Weights of a small transformer language model: untied embeddings.
Each number is 128 + 24 x the weight over its row's rms, rounded and kept within 0 to 255. Layers, rows and columns count from 0. Numbers have three digits each. The size before them is the row's rms in percent of the matrix's.

# layer 5 MLP down, 896x7168, rms 0.00868, rows 488-601, columns 2576-2631
097:075100138095130124158127109092113131126090143148126146115153114108104111115104114110122111142113142157117146160159098123107139148120148152144076111144111111091116083127
099:077123179119126132138120153128168132077144111167134111126105151154147122150130165107112102115113153150137128142148094124096137104144112139149126121115140117116119172166
100:127115123123099119108174111110180141127121153121130153151129138099091125136107148146104128163124110099144118110144165092143121133158091167104105116109092105148145109151
100:118142148117100109120078094115121113133167172102134152140148085182102152147139137127129122129100145127144108136110142122128105131153137117121137095156109114143137140126
097:127157137146161105155119123136083147098141110148144105121124139157085126091140129146126151131104135129138125106159162140138112151151114110156151071123089151179118090140
101:198120134097089167116146158170132118085114136102118091115143103147138147148150107117148162128102097138186140114123139168147079134099161113124180118129082109096135119126
098:116108130144146149153090131112155103150120161087138138115110159144116095126117115094116160149120130100148143163125090135172159112123169110147180089136100120115151117137
097:122125105153151123111141114112104164133157144133159119144166145127163135133128143155128158119115123085128135103143137137093119197191117085102177133125094099151136102075
100:154099133142191107130151128137147128170100113098146143133135161121118138092141103139146122159122131097131127178128115136139150117135119101080119117121154154123117143104
101:101126111143114082102113142154161100133138140075084130128135107115125117095126091107138131099114147162151164146105166129099148092101121135122140141124109118139120139154
100:131096164160103111087125115138092076158169131122137165143131116121144171113112152107152094116114105092116131132104098113179146092126110170135121157143073158151119109121
098:122092111107121121130084173126129138132111116105104142115124102085141111080115126159136103122139139109150139139139096156131116154139112136117183155099114129123140119125
100:147093167147125138121120114116121130099186097174115128116111162135162141114148114133127096148137166116145100152130128119132172141102155109111085148124125135131138096178
101:169127097142108144133117130145150115100100109133121105119126133148125125094130103110124090119155102120168138109133144144143156112157115151158147112114124141103136152123
100:107127115130135125126117119101114160098093143158120164126112109103138143133161124137120141116101118088127146105134145103141150126168105104105160102104156152148141188153
098:149120124115145122183136124122128139133119138119159099118109148161113140134100135149148112123130143125126154103145115127133097135108125137137146165119153154113075106168
098:130148158110099137098164189124096090125118109113141128113141055118109161134151131135148154128120143106128103106158165096139079107153137138114121135139098143173146177137
099:129135091107126164126085147135126117097119112122122091145139128126158149125166142093160150122137107114149104139127139096144074163130086129114115076142122146123158090128
097:138136125170170118141089092166118136133132150148122142119145049115151165166121088113110137159122150107129141153132134093126120126135106139058130131132103130157125127132
100:122120120138122143150119134140166107109109085149136077138157118124107138133093152096127149115120174140129149170135153134133112158117128163115118083158135143120145113121
099:118114117134122094146140152115090142118143097089083129153128141158157134110157102140128120135148139137165148077120089104127133184121111116094115142112112150136091138133
101:130190112112157133146125145157150132162121105153116152154127149143121119144107129095089138116128125103127138141097156150118123115153113144104150126122140181141196129134
099:114185089159145127137180093115142100123112100109135163123127147124141128115142163114149105117110139122151130114132122161126144133089113110113113120136133144115142143153
098:144173118138149094116122119112136154121113160157146154112123118132119137133142163152144099111128157087159104091150118142142112135158145124154139124151110121142114114167
101:142136128104125119132116094134149140157128178135141141135131162200117133110116203139183107136133124137099156132126120144144084114138116159159143127104129070131090071121
098:065152107129158142117159114124139150130103105147095077080107129118140128101136105117125131137124109123098126145120103102134140123175127172119123090106104141139121194087
103:137091133135107115097115169105156161136072151113127101132108094129129133160118146043136122118109127178188128082138146107126120137089110134089093154126136119157168076129
102:165074173136128117157100120104123117134118134164136130136109172114132131117132083124124175136136131166137138154113083153097117091097183100138143133093109124087164129161
099:167154129118149120124146130066105080187167124147101137129096098139126141129102056096107124114128142127124149143122119134113150123164123100117083097175151166089164148099
099:125081112144125130155159131127113138159099164086099072139132125117128135142128099130116121124159123108133161114167051140145066142155157113151162133124142111071151139090
098:091116111118144129101099165118122154168101117109167144150115129101094103141147109106115098134160102143145140103161147123122164137100112112132102130149133155165138125122
101:157142121132126163123178135115141116123110115177111117135110176151139148117152141116128119142134133121110106096143130136149121134119164105158158194147126097182104152103
099:136157149131115143111087135138173127151157133118089150156152099092168130103079095154118150120169124147159143128122105140097128136154095121107090102076121161134137144147
103:141100121127151125089165153094125172124097143102102123153112112156114126127146148119138081113109140169141125163131111102114146124131131135112109119122138120130110132083
102:132187139152119106094132113082072096142170148095123087122147141092096151104150141135114142178145138174105156143137084122097129087125153093183112111147161104142119091145
104:090150150141163119132141132161143180109162129185141155133093150147148152115120066130089117122125158157107097176126128097132127114137110089113131111186113129153070086121
100:154145107125108137085126123103174099143110129110142129131133183135084123120128117137134137101132151097136156117107098100159141084132158158170083114116132117115145122116
099:172147132155120114170093115107144151136144140135137103109106105129159130176155108166134116157123124109107166147114090147100180121143128142109146135113130153103115111118
101:139126111142077113139126076084148100109158154149160143110133134138094104146149153107133126137116113132110112057121120119136099147145090105112117118147155131114132114154
097:079151108126117118088122098120139142081094151121125156113138153146162114136050143151149135108090121128131138160119107147121160164150135146121160126142167096111141147086
097:139102127125133124198119121127144078122157124124111153140104142123110101135151107116144125123123120135128112069141146148151136111089109140155114147139113137111127125042
097:136149116122114141115176187128088153107090135161123133128139171109151120141112122161149132099130131088098122081116186115137117082143129105102154127142137112097131143130
100:093165166111153111093126134124079121110096117124128101120166163117093121151134121142092161087143105117107140104108113137132140175138137124129141118142119128127116117184
098:137138135099115109111101111137099091152100075119137159128165112126144114146169138146136143128148108131132081097151143142112108094126118113142126191178108101162128134124
099:117128129099131141116101127098145123153119149176151112149114156121110143145114127145142103107120137145150151101121127101153070164167111157130093124116104106133146148101
100:149129169136109104096113146121138088155117130124125074134154123121123125149129126136106117114097120128164106146154170121089123101123110101082165168138125111140150122145
099:120127148137140124121160155137104107121161125130176144139143145135107109135143122146120135139166135156164112114119112116160171141107079163149154136161129118135151135136
101:128140153093154143152162121149093081131121084147120162140134131140134121126118051151111123155135101119137124098150142146131101136200088146104112146104095128094129147116
101:161084119128154103133110139172157111159113070162088102164114127109121099154104095115107150088115116132148137166143163136188149087105059105099135125135106122123126148102
099:154132116086077113124142059145123148088108141102167104156120165147134147155138145151143122135155150123145116146142130156130145098135130152100074129107142140108114146133
101:179138098106136138148148147189165071101154094145142153137094132121114137120143099157114117147092129152129143141124135134084073140114143166115081130134149112132144108126
100:158140106122213104163099128104105130122124155137142176103141085118106134134145102113133094154126110146126135119109144132119124143107119110127140165145161096118104119116
098:099060182172087124121116154126121119100163074112139127148119181149162086100157093137122129128137148168147126103114138143078150170121113176130164154151161123138105154125
098:151080110159122119161170128112093189133119138115136134156123151154163141126153115150161152180148107153149130114107117151132157112131163062148110120089139115123131171133
100:086042137145107136134115109108157172146102147108109128134125115096088123137134137165111100108104123111145089111143145122136109168091151110133140138172154110099142118162
100:125151123142126125083130172054167100126100095170163140146108172136119108086136148150117144122140154075142111116138135152124122128175107133114124121145119149143111118158
101:137121097100158156127117136154167147156136160091164139121160137124128148087142116151125139163152142087157136148130069139091152160124110155078161128144142123106141193079
100:200135150126138118153114191169101118126120107133119139114091154132119143153130110099101113131089159093115142120164113137158114130161140128144121135095109132116165115122
103:130117123134168127100116143124115069109127120154126138133118124153105139138129156125128120145128105148135165126145099151059132168088149106132133109134169148146144125132
101:134146133128121128110115112116152107114134107149135140107115126144128133128110139089121102122159150157121095128118130106135127106097095133102122114161121116130121122108
100:124137128114151166087098143113100128124123170137136093148154144102109117098125152110111112093129134124149137144128099151151163156162129144121103141108105126153137141168
100:154127138130119110167121165133128132157091104159107113149155116161119124194101101157129137105125089148138110111114203113150145104124110143136123114112139122189119150113
100:146129097142156139120137168110136131119110118116126114127145143150130145154128075110123127090165109112105122135130103135119151156098124133150083156150103153129109164163
098:136167117141150145116130151136157114139068142147154126134139138133162114179127135137110140124141098153120094136113135092120117160119152110185112128145146117129120133134
098:138088135106135102117148075138127140119115138092115126135165136100149109125098159141138116142141135127140110118125142118110123170158138139149106126153146101098129139132
096:102140123141106137150118107115093127097113177142151096117138112105124131088116142138149122156128087162151122106132129134142119138102112176089120175100124137123183144115
102:156147139120133142122193129121145126086160120160096184135131140145068113144123120120111115113129150194080086192129120130134073120132085130094101089076126134126130106136
103:127127130140109133165184148107107064119106121152130122137135120170120130135134147135154111152108125122158109133123149138101135106125160120106061175094156160172171135115
101:151156134126131122137157128150124129115138132103134155123135143147119118152152127123159123138134126107114111143119076126103102171140086137131169101108089151125131137095
099:140129125160151118123165115120137135150147093118133133136155142089119147146153120115113120142143123124108129121147166094119118068139110133097112070118112155114108149123
098:103122140175121086174126151134114135100089180149113180118137110136146118141084134115124084136119125096100093095153174135133156136124090133150139141132119140162156125172
102:149163143156133139160111111108130130121148108153130122116140128175121122106099109172116091098118106099126112177123129122123102141087167144133110133137116103116126125128
099:114078127136081110125080115115116130165128126142068097132118120104114106098112083131118110090125117155095176148134087113133096078136134124148111134116141124093128122107
105:112067155128168129110112133098151135144154139159104110143106101119141124140113103128134137096112106127096144110111091130119156128082098152148130095160136138113137151110
100:127092124175131145114158185131163178102083146131148120111140128171148086137104095138115133099134154135155109131122138122111176080084099134144122151163134117119133170128
099:199176161135142124155123148145144153144133141157123133117116175139132123135113116124130143139103119091119164111135179138145131089088173141101129166154129150148116169159
103:103169118114142144129126121127150149119165129110135108139164110147146120079121120107117112117132105137114140156119120133106150139151128109113125147114162101190150163103
100:154093095140126145144148127138148137140133126122126166139141137169097154139135085136137136093086097090106120091134155114151103124107139153112103122175139109173106122112
101:091125147155123114057189089140099111093073134154114113136119109110128131107132083130144116131104127175141165152107110120108153177146132123086131101076156093100124147119
098:129089144082122111148105112156134146150136137136138128115123122119122113156110183114138121149136147102132158086141102113146134127149084094151111162106158101104124125121
099:111137142111122112126127123138149111061061108133111139119122122135103126138115151102107111131107107144132140099128102103133146141143141128181129137114117121118113099119
099:126129125145128149125173120096146092090137155121098120117129113155114152111129137139098139132138136093121135152144158112142137137108121150131137170169102137124125124113
100:124077172151147076118169106121125105169120111113115088106154105092098131084162165164147116138122151153165125103133139149147117153126168090152129127142126128079081084105
098:128174106171108136114165135122154142117047095124154113154141152122132126137143125136133141111136087151134109121146126144124122166174088067125100115112152133111128138129
101:108160136112118143104112135123121173163165144108125114118117136055116128143126164133159153147137099113151117082122119107125082153112127131140167126139136154055155108119
098:152098153101125123120111146132133146137095097151148129154114097134135132093141188146172125116117113132158131116098151130099192146061140119123110105146139091108144125140
097:119125120141125103123173155110116155159164141109121112111127126111154142112135143114180114135130140130155172109138093120105122165132110116122102123121132102113131157159
101:143104115121131094117136137117132126133083104124103153131148160122137130173144134153091118144140112096118147176114093142160149107137148143137127139115171126136107123106
100:112112153115125144108172129122115119121086148130101091153124092104077154122149105165115131112155098130122145149111092112127134119126146134121113129128137111118115098125
098:134140091138128130144128116146133133099127131092144138141119073126084140142128133096118126161171149150125116123131155135146128111150124116109104140097132133136143123183
097:122137108112152111092105102132125111149138135112077104146137138095135106139108140136123125153142133157160106132123154138153100132130074124145109108087122132112111153125
097:135101111080127116136114151110154164142146122150104100124118135107109146152118132125126143081128124111135125108120134124133152129154129160121123120125123121136129150123
099:118153162120098127143202118102160091132132136135090112125095138132162137122108142145125134112162148160131088125105101168130130143163143143147096124103147107080184099123
101:111097130126121132140111096127149127124164114152120119140119163114150144157137119134130090127135133113105110130110107086113079088125089114128152112110143138155123144163
098:183125138116157170115102135143110117134088171125100125128146160115105120156137079157145119142133132189145153106132130133138074103097130133136131142137142143137107115147
100:119126103170130140107107124105119108103124097123088094151151151103090133121103134139143141127100126128135109148120149125097110101085125115081147141149118120143095128115
100:117148124144152118124106118127101150106136115178149138138107131128127105127120122120127130108161120142135117152104129125134130136135098130140161117124126162108164121147
100:128132121108160153087139141155083128127119111086132092136138120110110170128147138115136150104130151104131137163142132087127161142158114136144096148156124146085164138094
100:124077082169142135144164129110134186120173107087167166124118180149106126122159138112130129123117112138076089164122108133149138105124133102113113073109127133129132134113
099:130126140121134125100117155109133171150116129112130147120125122178166132155150063102128148139127132126103120089129129114119122137119129137154118112077126133115120127171
101:117110154116112116133156128138114110123135096142135176131124170133127126085132137114158137124153082115111177084127110108134081098161111113144150119122152166156106100076
101:156070142134114142122122142129162176131073149125162112135142134088138146114116121145137120137113141134095148129117077128138116139130160142139146092144161109153144105098
101:070140163113093125097098124105138176142106122112130089125129076103162106148125144125126125122103122131164113136158132144121138178140142096136106088121152159122093177147
101:148117092146155135111149105152123129116083083132062171118114113134116117135129161145137124142149113106157133140131110146151106125117095105105146127167072162173117108133
101:200101124146130101160120153099177133122114102115148123145153133140133119091119123138135126146127138103081091127132101145083158121135084124165137128112116164119115121134
099:150138132143108126173119134153122132113165126096112119102146149129147153163132146158134147124141144140146117099138118116130115116157148072123123115096122133129133141122
097:188150100109110081151089110142125122137109134146125129096131137128088103122127155126154109143137155161078123131124143127096084112142132124132173130120126098106102151128
099:120155148157121132109095118096123039146119113107171103125097135101128139121123109074144143131141159125111153138150116074122163097166167072164162130114132124129120137136
100:100131143115159127136109164100115141143125070157129118138121112091135109143143121105115133178090146091113136085130163154124145134124161095159156153116117147114143114149
100:096168159157167117136144122131138134169102130135049132142130196152136124110137114147142112156134129154097162113125139123113082156166102100132105101120171124135103109139
100:136088126139123121124150158134088043143143079179183183136140168088137139105093133097109100126138146129154129182137145125147120111139110178191132118154191092107147156167
103:097123170118104121127134099156146141084181170159135131129130189107124116169135126142163135121114114126095102165118120138113134154167120147151124119100145112131138148163
099:108154136100088124128140168111115133104104126119138113117129138094136132108149130122098132126109178111127104118103101087119130119157140076151119096120147125124153145143
104:119158103108137099140118147163135085124107091130098127111113122082122111139139177138132099123130094122111130108141112169116182127083156134082133140110162132125138126068